From a checkpoint of a small transformer trained on Wikipedia.
Size: 11 layers, width 256, 4 heads of 64, MLP 1024 squared ReLU, vocabulary 8192.
Architecture: RMSNorm before each block, attention and MLP in parallel, capped logits.
Training: 225M tokens, 6870 steps.
Each number is 500 + 50 x the weight over the matrix's rms, rounded and kept within 0 to 999. Layers, rows and columns count from 0. Numbers have three digits each.

# up: layer 7 MLP up, 1024x256, rms 0.166, rows 886-985, columns 192-255
# down: layer 7 MLP down (transposed), 1024x256, rms 0.164, rows 886-985, columns 192-255
up886:390486534513571383533552530527417509559452381583437489442534465521545458518426550531485548513505442461538388476521511479597451540475470456600585526539478450546429514563544599391472610516497545
down886:590523578432471428607490532455438414434479598458471494567397457577533534556441464455527563483452473362452497450607507503481497518442548518504529499486487516468593493406509531447423487546491367
up887:456464396517446514490606470560525457503511590514568504564506470504509459562477517530492488416474490530429558656546504551489508490506465469468476484524524484541544537576391542515479466417500465
down887:531479506568509522403544521485515383555445493477542506562516535503472526526465545427485517379552437429436450625535585540495495484521466497414546480546525522491500470578428538479473497371523496
up888:597515438575458546516496493544576565493501514516568573539472476419510439462532411474490515445483530549431508511517456508492481521462539541551494548491514483540461498498504488443561437498504493
down888:474536452527491539619510519533589393616523393508461534474422471457464500449450413507443511503514498462562466528540505446421494525442493401582443477436528467597437532540463588508470491482439539
up889:480490464508471582462427521520555452420528478460464549497476463520571370498478502522554507462463450560581471471446503557487478532553512475499461580528545507550479503450518511541455587365482611
down889:508533497531501500502490465561424551447477549515476482489518540430527528399422542582506485556498491548456494499573528413459478449495453514529493503355576462378470480515547455468511573465582506
up890:503426485613487521489460554493435511553488501493451527564480514487548507490504462558481581528402521498451499422585483444461505519433484462511563443511534523502530561414477483560533499468477528
down890:468508534451466509495488499481515477397565495479542524568493500532485458534553569534528503471584520492482464424467521532511505523464535578459518519502504474517500434480473517500435461505481473
up891:568436515496429485451581403425445449440570464413518469440458491480482475525533529544521460602473592517529558445515596566549491505471518392502580531513491506435419483357491467520438437550471500
down891:504500510491434466435569441555474471560477570435527389464523516481545489481541494499497416539502463512474516461621512610506645592477526495474446488414523484484530460533472515459371464478545444
up892:537496534526433426499568595472471590437603551491426443519521472543622578481433521538541548501433449410450566487566492493473517560496521504538668524507489505551471497430439582519524501497511458
down892:541466598504514463487490390503521498561526500574433389519461518508470482508360503508649468485455615537491491501503500457424521434565448512541522567455520475492514453446492500552568508508414532
up893:472472514581538543526519340461419537474585512446514490477516515503478515516527501462520555516538533535414529560431513536515475501490475584547557473465529437542545505484556392387550504514493473
down893:537540577481472493512616458404558551485443510488559480554484526569547506440397491473519564527496512484544591503522569536517431500499520455529484376426490489487454625526428444498503492519480454
up894:515473436483548513550510524503510581482595499478529519488577532479558454518456672565505413505574459501520484522567480600497502568497486455497542504567442516458460536557445560485429488440558412
down894:423471493516442494450492454476525434569509564461476499452491495532441455504445452487481525483498453432514492461603564466508501434504454546433565446490545471552465427490499556506556454482439439
up895:482401477502563534536481409519508490599552533534385431489521415560597532579499529535458538447508450428423507525495556506453431507486493500533527544541470511499563518494481488451529425532523456
down895:510511545476510431553433488498536471570463522493435435505404485423488438572447609526440496413454472462533492463486525442498545504449504514579503497492558549504531501462617560549509576455491516
up896:497439526512545550461430529484561450474482593431529573547565476480465539576540521583520609550485398564471485482529486599537472537503522567458609571476498502465434528490466385531491519405473413
down896:448445495454442443443572530524465509498458519511501430445470553458460534438490513477544459457514455481524529497499500518505619457469566570501495468499485490445476450535547531511538512462545437
up897:497560529482602524453510416503502427446497449503478475457585502444499493503591487549470562395539422517582485567473585414537479622449431495610595441551502538466522540568646447555506458468431457
down897:520496552499624465469534508485602469477450448509617457546601497426517565470451477586524574494534494452564472484570489500429515527482475461561508508537589466438451559492506497516545523423544549
up898:445548498406481482519434529470509508539471490579603634550506510420482464488458436510518493478467478470536533467525510414479487527476518500481447530490550474502437566543542558542504491472488494
down898:497561595594483492582620514500584509473427497431460493478594482496445430609551471446480470386436499446485448442528559589483531574522561524418443494531549453501527541468425456438556529491510503
up899:519465484549539471530478540626486447541470422447481576594476424502453543588547538552443480425502541474511563497441522531530477474538499410440562530562528546438501468498520556443459571494514520
down899:494538497464530556512500453540487442460412456501428494513598446521385546585388367453440500524440532425541498635426483507517540514537517565509390538481502451555511536472591471489425477557523450
up900:584525492495469459561479497522508517560523598524509429525494550499460393484541459496621440508466443524515453584472529467409479516457554553557437475556547448471489524426580545483548491466423597
down900:471408478506500492446422447512425497517571386445503471492478473501493517405514523506567584417467490408440553459489461539625455559488444441452464476536509443482412545522535554502528559463504488
up901:466460480500541378486525438548440512509591485414514617573564539545464525509506393485524573465504541493535488504549527521451454503506441415528565456438471555575401591446544414450461533463452462
down901:487461400465497458510503559524491457485483495486416572572546508585458506483558525568489484484492562611544507509502433415490435493416458525474539542605595450565540512438520604489441519455503437
up902:570497536526439473606513555519575522489527551482520571468502533458516471531481577430606438480468569451505535396509479525565470596489578519433532523484492505517546481506514416539483462557565535
down902:478517517532483521552512409493520485417474486553552564482449462454506498520481561437468399487538496513502468534492410503499469582497474489515459554526591414596515430594568568493418403492477524
up903:517422485498461493461514517501453432524550412500546642513489478449538497435514498440405551467402533453473490499524446449464525440471561553534479573499495451608486522542538429414400457415551523
down903:564480503454544506565611502580455542507488439500518587420502462525492486460544460481475475443499498519523481458478507495471394523470494538512455547477591500462492477420564456539544531446485440
up904:423562533480538482463542577603466539509485393471530459464463460510566462574433490514533451580437404469500390542407450520473455437539514462464559547463477565448471451505598388474449503426483553
down904:445547485509414429455425583465546536475523426495519452476479520481551656509526553502490407493464506484508381472415517541446542452485476565542521532507467551385580484529477513643461568390454549
up905:500370516561586494438445452482489466576461463442449562505459422544338410519511589466608563473517519499521517510535539436613564446541434425482518488511474456501606535482445523405527491513463490
down905:484424527596446495525487530465572438493565542482482513504524556565495479522528475436517583467515524507505497542515443484574655574458561520472551468467507436563435501467556553531394481429488539
up906:581485477554562513492505491473479567430552431493613577550542455489605490491484439515393526557498419486434472533477447580490390467476403525493628446489550499528517530618525579435477486498504463
down906:590544407526438558529483398431480624468501423482512596493611489519504369417507452399549487557535536562492463477564613404558408447546470540600489454518501516522563504460449471457480467566547552
up907:416525436518510429539583458554575468451493531521596492536487518407503440504571469422481491568431426540557538521504497564483488473559566416499577523558473528462452481489440483466483524459625527
down907:474547551492456531463461509545515485497433502443426507482513420426476505504491532538535435564528552536430472538508486464478436489463450542452502541454472450506495499485488466504510469500511534
up908:503474417655546536445537527434523590505486479508528439449461491605522534505490545588572444517429425499505540526489493568523564541513481455500523501519541488506419439568558440372532411596590481
down908:459459477501577540549454480478497461490406504572509445475436519510423454476533464455408404584427465500540513424449522457490528482532532418448455460534507563437503480531542460403577456472541510
up909:482457495502443532550519525549512498418507518466521545459561510444454517551525403603553608531446485483536494550557448473417498535455482406558507445529533494545532501558484517578494591483403542
down909:527452551534520422474553427529543571473551551408495569433449570383524449488497591473577491540458565468542456524568432545386525491513469498540450482417547450534521508581510552583575516428523603
up910:585510430558553467497451528508484531449433441489458506528592493454538506535549548491588492523463528562503558475490478410515609524554523553424443576506515508432503444498564483526400574541487526
down910:483439474485427554473456495431504488504452453556593511480495422496466523577480594472503432496504512548489537514448509511466517554520494489467546445531516463542438478450481441563432541508518516
up911:520503422617486493465474521534504404466476468495614546500468539476477484538437499455479544534564543433445481506536475486469444502467507502553529480483452438539498604505456506471466552509497578
down911:497560506556455522504460469475529528533513509530482575455511485455537498497474430478463429524552520521522505471501482514470470506550556483484458471460455498583548536537528554498477478491385462
up912:505481469504528509386440537502603540579487376515446479518502469428543510546482489527537458536506523502605512428570518434521438514540519466519470526472477371526536486547475536537457486442378524
down912:458377556460433419393450500543522595506574560501534442532452510455440432422365422486473622556584548418437506507434408585417517500464552509483463556500448462517441520453476469486437519547486503
up913:533464529564527442512509439559516475432563539505402483535507496480564523567503453549483500471456549417500476526538501516508498437465493514506528546558507465494443485585489471494431536446445457
down913:639594492508529570469507479428437519411564463434496447500481433470484613500491413433601503574456500466505570474525473540475474588558485383495565524456568580526490498512473569522459456557444430
up914:467527596568573505531456400552430515525438502553323472571498496388416448461503478465583459560457508429470534487492534529442433565487632577506498459392403471546576526351577487488462534526479481
down914:484485481527448498496494491519426502543478428536484504630509479504394467403577511505554449465491457503486479481502435493555486392375532554455524571588457523421390501487463435535548536460522590
up915:477482499592523526494525459487553523496492484535586519415524500500487576449544591472479534535478493549479493576484497583444413473508566459555517590509448472453526540578569486493476463528476419
down915:522547471523495488514468491486467469465450471412558447449418530549442550532506541511438563496553477534554539519558496602527500495541458426551513448434499479589534450602527498486463463593486499
up916:549427532468488576602553563509440450557495516501435457596432544497420526475587512512466489513523473477392432569589433492515446424433535538489514501570567506536521462462480549544556568476470556
down916:490486504510525465526546489447583490426490420494600429461481619503485479520443518486564467483519496471493542509406534504508509575523405592447561490516535470620535427464428437485474510470581482
up917:600517486471518564479599522509528446508494504401485480512554574499493506492533481486451415458556588521545491482479403488565543446584567504507562528372531481542430503513511534559492582448383566
down917:550560438446520446453520531491602595410582469563505554529499570486539461532479500485408442527509453491441462530453513508580493520497492523368572556550424473447492488447533507526521597470501415
up918:459479549507508475628564483532548507505493390472392543554503523616492554573443637457524564509556407570535368485520506546506527352546449486476489443502462443480481470483488515434582494460582456
down918:436569488508576539537546517367595459485410619541430592480467471446530495497488518558638532545531538448544578447506438487554536407536466501520523484479504557499465546420507595516522491445573476
up919:544474488430520525542532465409526446402402522468438494569508468551496458510519548484510512549548512453522506510503552502586449518544522519490524490512534547505473532497478560585541413427534505
down919:529502481518515452489485539495478565487516396510551482520545478519487553516448509515559434556480479519484500497506519434474490511477510443520468545534475462573496500529523535544475546502570530
up920:483510567463522464541422518627406520502548504444521467526524577439512490569470372691605552529419532423496423469512403542523520531424564556573450400552518488454540486466428541414494505425418389
down920:498537579480538473540542414560453425590450379549517537462539507469627662466539397497573448455476472516501491519517479609465613441502460507494511561431444491544518441485602535485581480491506549
up921:540481434542510468429590539513530528490545481443480505605521477456493448497482579420570527578424464525526461474453473550530492485515516467529452592506482457518558488458482508484489478461432513
down921:543494541532564517521592448482467510452453518558539640460539571513442544507567536442531503491499459515460497543435538563583404447457554536466491455448568485571492454510496525553500506477453383
up922:417539475498552437616533464509507563494587519555477561510438509527391434437531413491512458523521510449478478546445462409530455535362543497506422415547582406516418485410460414474497450422463418
down922:465545514509501447481488463557463515432459525454448542455429534504474551469500558490500549553445423576445393548523532563460567487505471562494485414558494491482453490606502528508545531604551536
up923:500440439466524465671497538465465478478535445511582538551501501470522573648502544468504477446481563484523443545419456444508443497595509601383492530443422521380580504481379469497535452480474559
down923:550509456515507580502429495368511602539479476572537473439580507457456534503522479555410540484546567463516465477504612524520563545489540535527479572520420487504470531455550506445517630511456612
up924:460546499532490436488536525573518626527526453477497510611445472496592502491499467555414568465484452457445500508530512502638482548411569485580536496517501518497575538499585471414503521543533565
down924:528573544471520420467535519565547495475586518510553431576412511526439581604543519427458519521519491508511621476591491560477522484509500461460519523494435489518464446435435479473424489473510507
up925:517533493434526511489532538428445474442478443447442490550473501555514437522600481488466486578492491523511485570519611498536565483606482458486547621507473615485534481452527437461543430450501511
down925:482473510459547544514426482581529466455521519496462448536489552519502464427494496481524420525477503515525461556514501575531537550432477599482495477518484508611511488552491488537485521462502605
up926:441479537578587454502372482539439531537638482617542534502532526458503497511594497599428479484552527480473368512526482513433383489437549457463393483529545502486424514493543532486491503520561480
down926:502489512532494425560478568544561497584511466477478528559354477452453448516459578515526470496500475452512537494524621493534529487513507496485459449517510455528369606442554485408535488437495411
up927:581515533494500524475554468522408461417520566534521576597578564621545541469572469482521540444560398444590491528447505539409485528499521494437544497486516421510455548555528456465531481511468499
down927:572476566447507458527480491513450409550538504434455503570410570472522558499459525434520467448524524510521489459486523516443498513502414539458432419421567511473577513524545551485528507486458490
up928:494513469558501470520446574478455497446498584526458548503491516482417482540503577447579456467494496468518447543453561446502550664514365579492506497506528618492484519491576457505466462456472481
down928:453431521432487437424497538566418537514525461414529538485513416457437547578655454472413555493481494443558407481496508512517555540476547559476452467463453455561449534524455504425529460444470514
up929:523542506571484481534531387477526454425431469492563489533537504538458599491452486579470451520524468493525455564545450480479484464543431537552544478666543449593477461529468473430427391493574491
down929:482535537562504517535499447465565491537468498440533419493521591583508490517550501446510482610492499480553528513518593478537487497562467468582478490486564485533580566515510526454552510465592521
up930:531502494561514590525504478564423627430434508426571424520439435586593460472537537544531533564507518502469568468436550406481482491446486493511556543553554497505472536478446500444507477481495494
down930:533536576508540502509580487404607548509528389480473501614480535520467508556504513504457481476518508513575509479454502443564586396497529464587497468445520528481561495515416531467412590500511530
up931:540572530543555506540401537562583397502551432511489455634477495565420533521561415446520534555433493404433561493445480593489543451548490525536489524538441577555397477478476420536545462497527523
down931:422492537475500561548549565452564491644459330564584457572581516528433524506565559521533491573484411455501514502603645503523522449556476454549485472553468448529398511625597397646570622454505518
up932:481419541563427506584516528530559573559454559440578534488423545470562475484541538574542504475513489500512496585561571584548424575540468438522594500511512562552494471458463469494453458606491476
down932:448422450577516512427420535599596492513485547427473504617431443573446447503488559554472434456444528472525419477476474463517477545496551494535488469404538512619486538539528519566440540550487541
up933:475565552465478492521518485526435507404494504450516492514515593597482450588490458555535511460536466537448478533483481423569540583518492512520515565604460473500506488479496579510514514512442555
down933:538521545464478484512470478451539476398461520501465440503574577498488527521582491516587500511476491557467543530517580565427543444517489468489589491536520427564500557517447482517426507461399486
up934:480536508450480518423494526499459463525473476447501596579477507541405514554475579497458478408422386512612457453483590524481434451523433540425469552456496497481541452483479485443492530480498553
down934:505530530511497462474429491489539563502527522584474506536484419481548484520508535493512534481587539568440508465539507466447433541404536483598421498451446517536503526524510537550511559493508522
up935:490507451597487434481522506532488497554504593456449547506525549460528615446500465525491483509498544507468473452607538589478598548483461503492526459517460446514495534520439510400459499458544542
down935:497439559582433493444498524476492478481545497514514515460445484535458473446454536518496467527403579521473447544512513464495510428427475549483439499495511499506529486450450512579544484498490405
up936:513538446546478619544501524403521602495484454596456474512489459482532457518501460520401422523566418461459478526445534535468564499468545483492400413474394470484482391480533563491500544476572523
down936:442499492476558460482472543523503435545476481453497453483426524523450518496592373509555444500481455530461446544443477572483560473600479467411472500539521408471506498410611394461414502539525570
up937:461520490557565505502513600455475426438503497452574512491566530527432435532477533504502427511546517494491494482486444529452456421472578508526575535552562426494520584524435501541474544544523548
down937:457511518469490543509445496512446442520455547507466526469486592504453394538389571478521404628478504505391487473495453453574525486504430429520512537459523410587467504423465517545483512473403396
up938:477403514582451494514595520441492551525497561557487468474537550560529488557446572533446444467477502508498505416596431553469522511528637523480515538536526423536461473509411514555475542575553546
down938:390527535501496470549542504556459579600487508596589514402481504446478552467515559510502499524547455510427482408553519463573441549512550496475571533529496432565459514486387444522597478547547518
up939:555531528541475527462460433570486484517574503483493491583559477516527503487554522586511522495417450497505616579440489442467521578485431454482551535558520518475453523425513515480450518523530484
down939:510460556442451485484512468483481541459380538503502460535493418534456470477461473499538548554461530412471437470490465547431463505513455557467492478459546418470495521406486445572545551430461558
up940:503418495537468593549500473600428526531502420489473429532565547546419465526548547411443493507450516531472498542545485509385341463563553535469610533556403490476543439523529496471500519479436461
down940:343490442579491533580487419581528464439414505425400424500466514531596452494483474506541403487495472448558460552546476589526398502545567546488383494499375435426504521530503560500484524512477415
up941:586501511531495484498597425457461474454572517413511575432536467518518535585463426541512550510511531495378413420541499464442486582593517452518397462507415493608441468528374560458495498505495528
down941:551509488586500461579528456433509348552515454495528542449642550445501588494623550506479410506424430488434447628470558547375407467464538627585469416380496467468427541597628557504415437486407590
up942:506433543452521496429588626516413450416524574383546459515511453530504578458463557455507485499467517502511490503447495464583508494512489534554619453493479574486415451494480492474461485557455535
down942:561486469499498547453511500514423422524480530475473489455413467475449564529440515470433457459480571530541516602478531497515528427497490538435417474636444515425449483423467389469536492581525453
up943:552499487463477445521610499506522509411442523497514562510484504373458469552509445577510507455575509458442488522456513456513517507449500567517506548505539510447465544497518564479494592546513488
down943:457530506534487481444430544542496517585462471523447505568500515433482489501394525506510491509485430409560468468536463509453492487509452436474480490458501489461524443561505552429540528514593542
up944:488443598434386524549516386468527556507548565456433421541427447555479494545506470512412491500398535575566512452508534451505492472440591557505450544482549526482463459428507559438468533416472523
down944:545635517505423528490495525401465502471472503526398558490471445364459488526496584504460655630440500442532566527535528500440537417446530480502490507515592505475532484476521500466471501468421412
up945:512573473535489526506520502510524565542545505539510549631543511532506531525509542563503519515421515492454483451450465499595477471486555564543441514516536456556517496473527469526474477535520572
down945:462522459535465582500545493400546565569538545534499409555531559503552519471542530448487503542540539438444535444512471454535464459543539547485419460491528439500511520475434506526560513510545514
up946:569510530574458515479522539539475542544489499559541500513520463479490492505451453500529471504477532507497550512454496463500496521504451540559363499517562498411460533568620512515486506584456464
down946:514453554471552453478528482522541482509497457465505436547495502559517466503495536482477496503532483516530536422488456582424473545496529540459449496564504441507529510543435476547516518520540528
up947:500508435547511525476492492521532573525465381477463573505465568522427442542579503439501470467504561538550495441519464504450518494454476531483493496507557383501533421439543561509475475451468451
down947:497504488519403502464496576542491514519450464398538633557536591512475428513562531528549546468551530507579627501443581576434397537540525436496506530523520422487482476546486524515442536518414546
up948:596328551494547518534506472528524422483546479383461479497496539523527535459550518485450481560589544506555508494415508535559430545515486507486475511421584490464544438504462478564459502504503497
down948:433485502479479543465488513564572504498576437491480497565562560430465491446510527505621497476566497372545551433469495447585472537598452533535556520481539503504531533442430437463554488477483505
up949:486553559429623505558502495527477484536510508396510517596472478558501478403579434568500534430496356494561591565564461391501486467577488500485512364486461521484495399493522611491455497456427542
down949:532444527535457460535464477503505378495526544548500522382455651518489579557462471451500522532561512504420467558596510514427546526563477498530486525438417519449542503463482449530480512633487521
up950:562473482454496378506435473570449561529528516504394528435584522448485517552631471508454467458521541498549400474508643523474520477545543412514441581507578559486489516493408520591521412544584500
down950:519505414430458476531448525526522512499488401545539464606451471539553595547537617579586477465499490586471495423539492507518543478563495464541543455534601354636494482518565548556567501493425446
up951:591518468547600512479536463455593580508438573480525513540435547450496519464459491545568520579483595470439488510509470488534534538490458548464573449548459444504449489438471582442482529513480574
down951:472489545541568455490499529536404467536547461527431459490485514507543500535535477476545586466470524524407495458503500477545497497567427465444407501531502501493517513485440511484523555548511497
up952:595434533602580377457490449573426497392555445434440563420441550521534487575505441434520555497472501541577506477568488472569570489526603517498496499516480584456423603492556531402554429481520480
down952:443480487462471505394386485484459431463511552578514518472482540500521527496502515587523413560557494505508424554496531577540568495494574436493506418474469533530505486539523475562453538597456494
up953:494562514607549464583456389416483558363440524494510492531513527534523399472458465506460560523531468508478510452477509544465458510473477459540629472552541475486549570527550563528493522491418548
down953:504499540446478489588581548497558509482559539496429471508512445504511494540441532484484523531538508480487491481465545474536513568515495506410520488494520513528528452623440516526501498533483452
up954:527527419504492572513472483469535476512483528495455504569423554492406528472524566601483412433455534411495451489438472501522483649568483447498441470540476421521613446441436491530466523492501483
down954:341507444525502507483510571491511420430473428485495425546467531447446416420502528527544542539425499579472456492598573489536549477584506539631509599478575500479449564511465504449424497563553450
up955:553433427510533470594541513468504385439512481410471537488520515421483489495436535510537482508521493533538471492536496529422392423554433533557564471392528531430448435491512446495500585395539509
down955:478511531507464521462494519602435528465553404453438555585486569494451475448560441529520489443450433513512599485533424555526472466539488536398504489514493488497545516489468535499482535493600469
up956:525437456547467457407524563500586538567441469495446556544481489448504515521562578399515520561506560519606485500458584541510522564604472426459529544587516597512578431574455407540439532585490510
down956:550529552503511410532500446398574477546509589398505434435577492502494547590458453488460575488500507392495519475586513447523536493466495546562520498525533457494533508531468538435528478544428450
up957:430558502551536525558515559548585431484614432495451573503472493524470542502570451526524436470456499483411436471522529496486570463555444510460498529438508426420441495508462431516394532403471464
down957:461500508461487433512595497565559518585575461516482408452486466457490460581477487505474485440412462572533514589533596484472501442562571489513501479472519534540553477498443479453528562537462434
up958:509455469460475545553457482509392455514520474434537471498478436529502507494447578431538453405493517552539536544431535518509416510442455486424583434431524474429493533521423490526403493539515503
down958:513542460463438485539536481571464500492503472498478499542497552503495565560572542461570413529432509499498503522510505467575456543419475446507523487470532574521455533584407509541543476560549464
up959:467491480455585613466516502618480504579537537463542398500535558594439582443413616423435455382468494465530563575412472458414374533472485466555408532514549493597537516505600580530556534500497513
down959:511454519492474537490486553405456513510531491473473480495521549580531471502446551536531577449486365468553380516620507562564516485436476491484428477487520489546521581494523596536479501562519488
up960:472479416584617495492384574474461627470427552556530537461520550502571497580461432529557579582515560461459498540497441471481430486555502493446495508498430497525391534435500549502496406507600487
down960:564482513462417504458517471414526466555512577461490428515397408488467538432436497525498471446526478407508567424470485411472439409480514598496510503493500555579576476470469443448501456483491421
up961:552511540587506414537486430581528507509563592489404545486488441497512541511536480553476472515554467490544503462378490451439552531537497513465477559566478481506484576444404485525477519518512541
down961:576452490516426417605630491503461483535449429463450523451495479478472428456508565469452343501619547490583559496461521559578582477524466563578563495543428468522489439498624516438512572463411549
up962:487474480510442484499484489508513574398511558547500462533470444483502513532471556397498538479431457520506521440479438474544568596537489492474460500569526466445534532418561539485484660515519576
down962:459475521445488528468513418442415590453536414497548493434449440569471520497449449476468493434405547418450411506501462478556482495466450509455490505394609559519444455472527461450484529530462539
up963:482599418565487516519508463428487509502515545457549476464465537522464552554512471491487504575447547523468443429496477435448528370541519565486431530541439570498497493511536468518479519509491526
down963:531543516441476519472565623537511499538446513489426502457512449479542466546439568569476540450497474468469560464469530553467495490486598570509584481468443504565512503548536430450483500453510436
up964:508450593454481515543435496459525468459504512461394446476510543488481526516516458467490506418521509441485463475565471452475532509444473460501556431532559562541434429429543506379372525489560418
down964:497544502498503506536619461547536520484459503538530455499473476495459597460491468597517598444507454505492459511462540487478569518545577500580498538394533394486523543480483433474562517477526569
up965:449451428515480512511522483503562541429470472458385606484512384474467548502565513479520508500479475479458537485477561487514445550503527522490500517534508561483445521467483494530565484606396556
down965:486513486436499526468487418429528464522549435508485498424464484478503568521529551427480585484525599518572420523503531492577603545560497548476511517603432487497519485461484443545536445526531417
up966:470535524464560488506509494511576500470548456531497593432516471557456477502555502439433513501431534421566463561540583568460482474487515522580538455496497490490474448436496467570505413501488539
down966:524522490449417495513438481569497460564534418522492527520579474543422586518444506498483456483480582544510503539645471447525561511516447473545566487484541488476521453466417455495493448475568472
up967:530560449506551572567537485485554504567493434503579598480496557524559580498491494493458481522566455511578535419432492471583489441474479554470539550423480482518577452517536540486459508565488553
down967:515491617522438544528577423426467487488506541538530494418426485452518537426522459569567466494490519512490434484508536496468550479496475500436477502434494567515470502533523454501514496567452488
up968:481406460501536517519492443463569534508558565550530420477501508502524522473467501487524477504399466468512526517529482476512539494457472469548565504480543447507532509511515553415533555542412449
down968:473477448531429528464558556395492500440463574535423440501440556595531458528455482491540493464470482495568440485571418415437504446464466500541507525475567434550404551542461541543499540502367519
up969:491528394545570477486441556517479430541496568519612477371508497528488589461552491481475532485534476498493469527470446533507525553370445461500481417529536452453433492524558644505500506472529521
down969:488604467515451508525499452486449517562586570486560501466378539463489493585540397464515508556537485605405476513503577518515540523612486485594533517505425449415490522478499473616466598520501472
up970:505490385530566377492543525528615473441572514536550533469499469488510443508545498522426485541567473561541473489512472448577567374510499460618467570454414492572592582484453426465419532432519509
down970:508428482551518521498531578444480478470554429540473580475431484521488506492491543491524518556469524542441490440566531543581520516415546568497568553437516455443444548536362503462558519462587450
up971:518541505582617473542437514462483512512586397509418469420488486474475519571466474475378436504459507546460627496549483495543519428488436491532517471370490508448514431435434508514455477451508477
down971:503458480484449455464390502542557549554504488536448498494472455504562488488480527511559563514432558488435454431518451523512492507440454519467448508431508502490501555562492490518493497487564579
up972:529481527553471434520490468554586508391533542485500578573469518509430542596505442496535479593412449454490517505544455512500551486529533510464495451507495466541503539490527474462467562522550565
down972:462387548452515418515429515524539383490595493528445528516559414462461500535454461506433470546508549484479507487473539530598455491519424486538448457515503516565497509506498472624466461562556504
up973:524552561623469423559544456498504506512553464447522466463557578513521541476513544564455548475433478552535507533458488614508638509553533581532544503502507464471416452440418491567581555380441601
down973:542584376522521441525491497462526448583516446468514448518400521544493517508491485546483480490532466523496554539482463489515512524503423528567507480360469516469441564534268456572370477521476513
up974:476510486554394549551534344494424572473539494594511527520568441476391464497537467481439495565445337485483555526476474507457457485489526468444418502581475480531548494502502573496586484400507593
down974:549484483482529566444482604447479478449535491460528478426550505485518482577332472434485534516448424509514476461445471451388506537416498466474487484466499469505547456437529519471515451576549503
up975:565515433501497445500557554455445493457554577522492579598491390470513564552529483485539488530528482523453491514469600526500485369637453595485560473511488445490423517549500458504438524514562497
down975:470594510464458601517517535427541467427511492482491518584536533450579454404488586553546528544508556547577464587541477456603408525515464604489497441544479387435470498498516520497559494470549435
up976:505508526488504516523512440489510458509578495473607533546548388434471521560475469531495504413516535426468470491500487494484425491517512525521589423501561429560571390610432469474481445496495473
down976:480462454580507513531516528480555491585465526500501451487556411527550543529590440444549443475422455424510421522524511500575520435457476514519521459421494540490446459489556444462494478462625511
up977:554567451513548454547600466543485527470532500393453472592517501486495543555441508526534559563521541502533460396502550538457477504499449550457450530531522425406536581519529474493473465478404502
down977:470545443485451577525468513449529504502475473525527451486546433458441508526647461459453479514487564460464460486565517531457579530530522464574595566538532481482527509532377499499499484452596522
up978:456467457483578597518461476556604500351463494517459507571424488485507558514513586473510551488403423579599584468538465475401499437377462614565481475488529495512498497461492389413564533460474466
down978:538405492491402563382593456549500488424498519515476564624544487499465489496477595441512511460531486539491504519571514441465436504432458486566525479510500522529447495514486501382398470431611476
up979:527552458516412472530405491477495478466350502514472473439553471622447503552493424466410567488433476489449455533481535468523434379455474473449493401518433508494430513538496459457485485442489517
down979:492547536389484510551483563404432480557460500495530435466528479556471486492538503522411535576562456519523606545447614423567507422487504455501536451511527499528448449529449551481532488552452533
up980:534495479522502545481489524512528518508435571443418614487545527545431484530524535540549534538557470489528507412447499554531441532479581533519507563474555517400450410498471453495552503499476493
down980:467557585521591497479535551458403555482474476548479436507534545464550483555427569468505538507487483509431521559508466458519520528502618491503455580465506543521533483542468480532562542526523591
up981:471522522583454470493451408546520500484437556376530509423431523496612449595474475475439531475430470387511529459461429497501518429439526432552512453526519413426465474550520467410459533479485525
down981:406580431435457511478618470542515503574563444488420513517443517433528459454438440521522476494565543509470551483506398446635480527465444436527499478535475478535459442497566491474463366490464391
up982:505457421509611540541520470558496450548544552505461439463542415453451541425547552430546497484525449575559567471526521625592506534485481490544489472475525566543520411447476522465580452618449505
down982:528443467467463424463581533541509592543490491548467446503452498578471562523488402492361547442503548435533477420472452549448556496499502495438502440473411585517567491438587567511534444488537596
up983:421449471580519545461583476469580463487561489482573487523554499446482465573467642495503441375428606431475479478454499606609425416535474597512557505437545459475453532551394532529447532601610509
down983:488442423483473548472594487472485517524544575468596393468465443479518524556444524479387407545468550444536462412516439660552521486520467475516486484573535540531439413515485479377557509528484505
up984:541425433484536516493436521489484516528417444460444482438520493549509480424511430520457489445496463456513407570463397455525565480518553423557542510545593510448507477682433483541472557576551443
down984:468501514467541455500515555432510450409541464514466507495474492420492414543575529457437428538520529517422647472474476434483490640486586494522485437444492559557579538474447543470454504543482431
up985:488435427500592505492547564455520560607486562477547512536562423473557471584468549424466480526459497524430502507534498518432500612523588426489528490503555423501475489500478458587613451467483567
down985:406473562562420530535450624414529554588499430569572485550468434523467521466509489451389568492509510496535482556453520567520497495448475521456513485477459575416463533533583496441506565483440475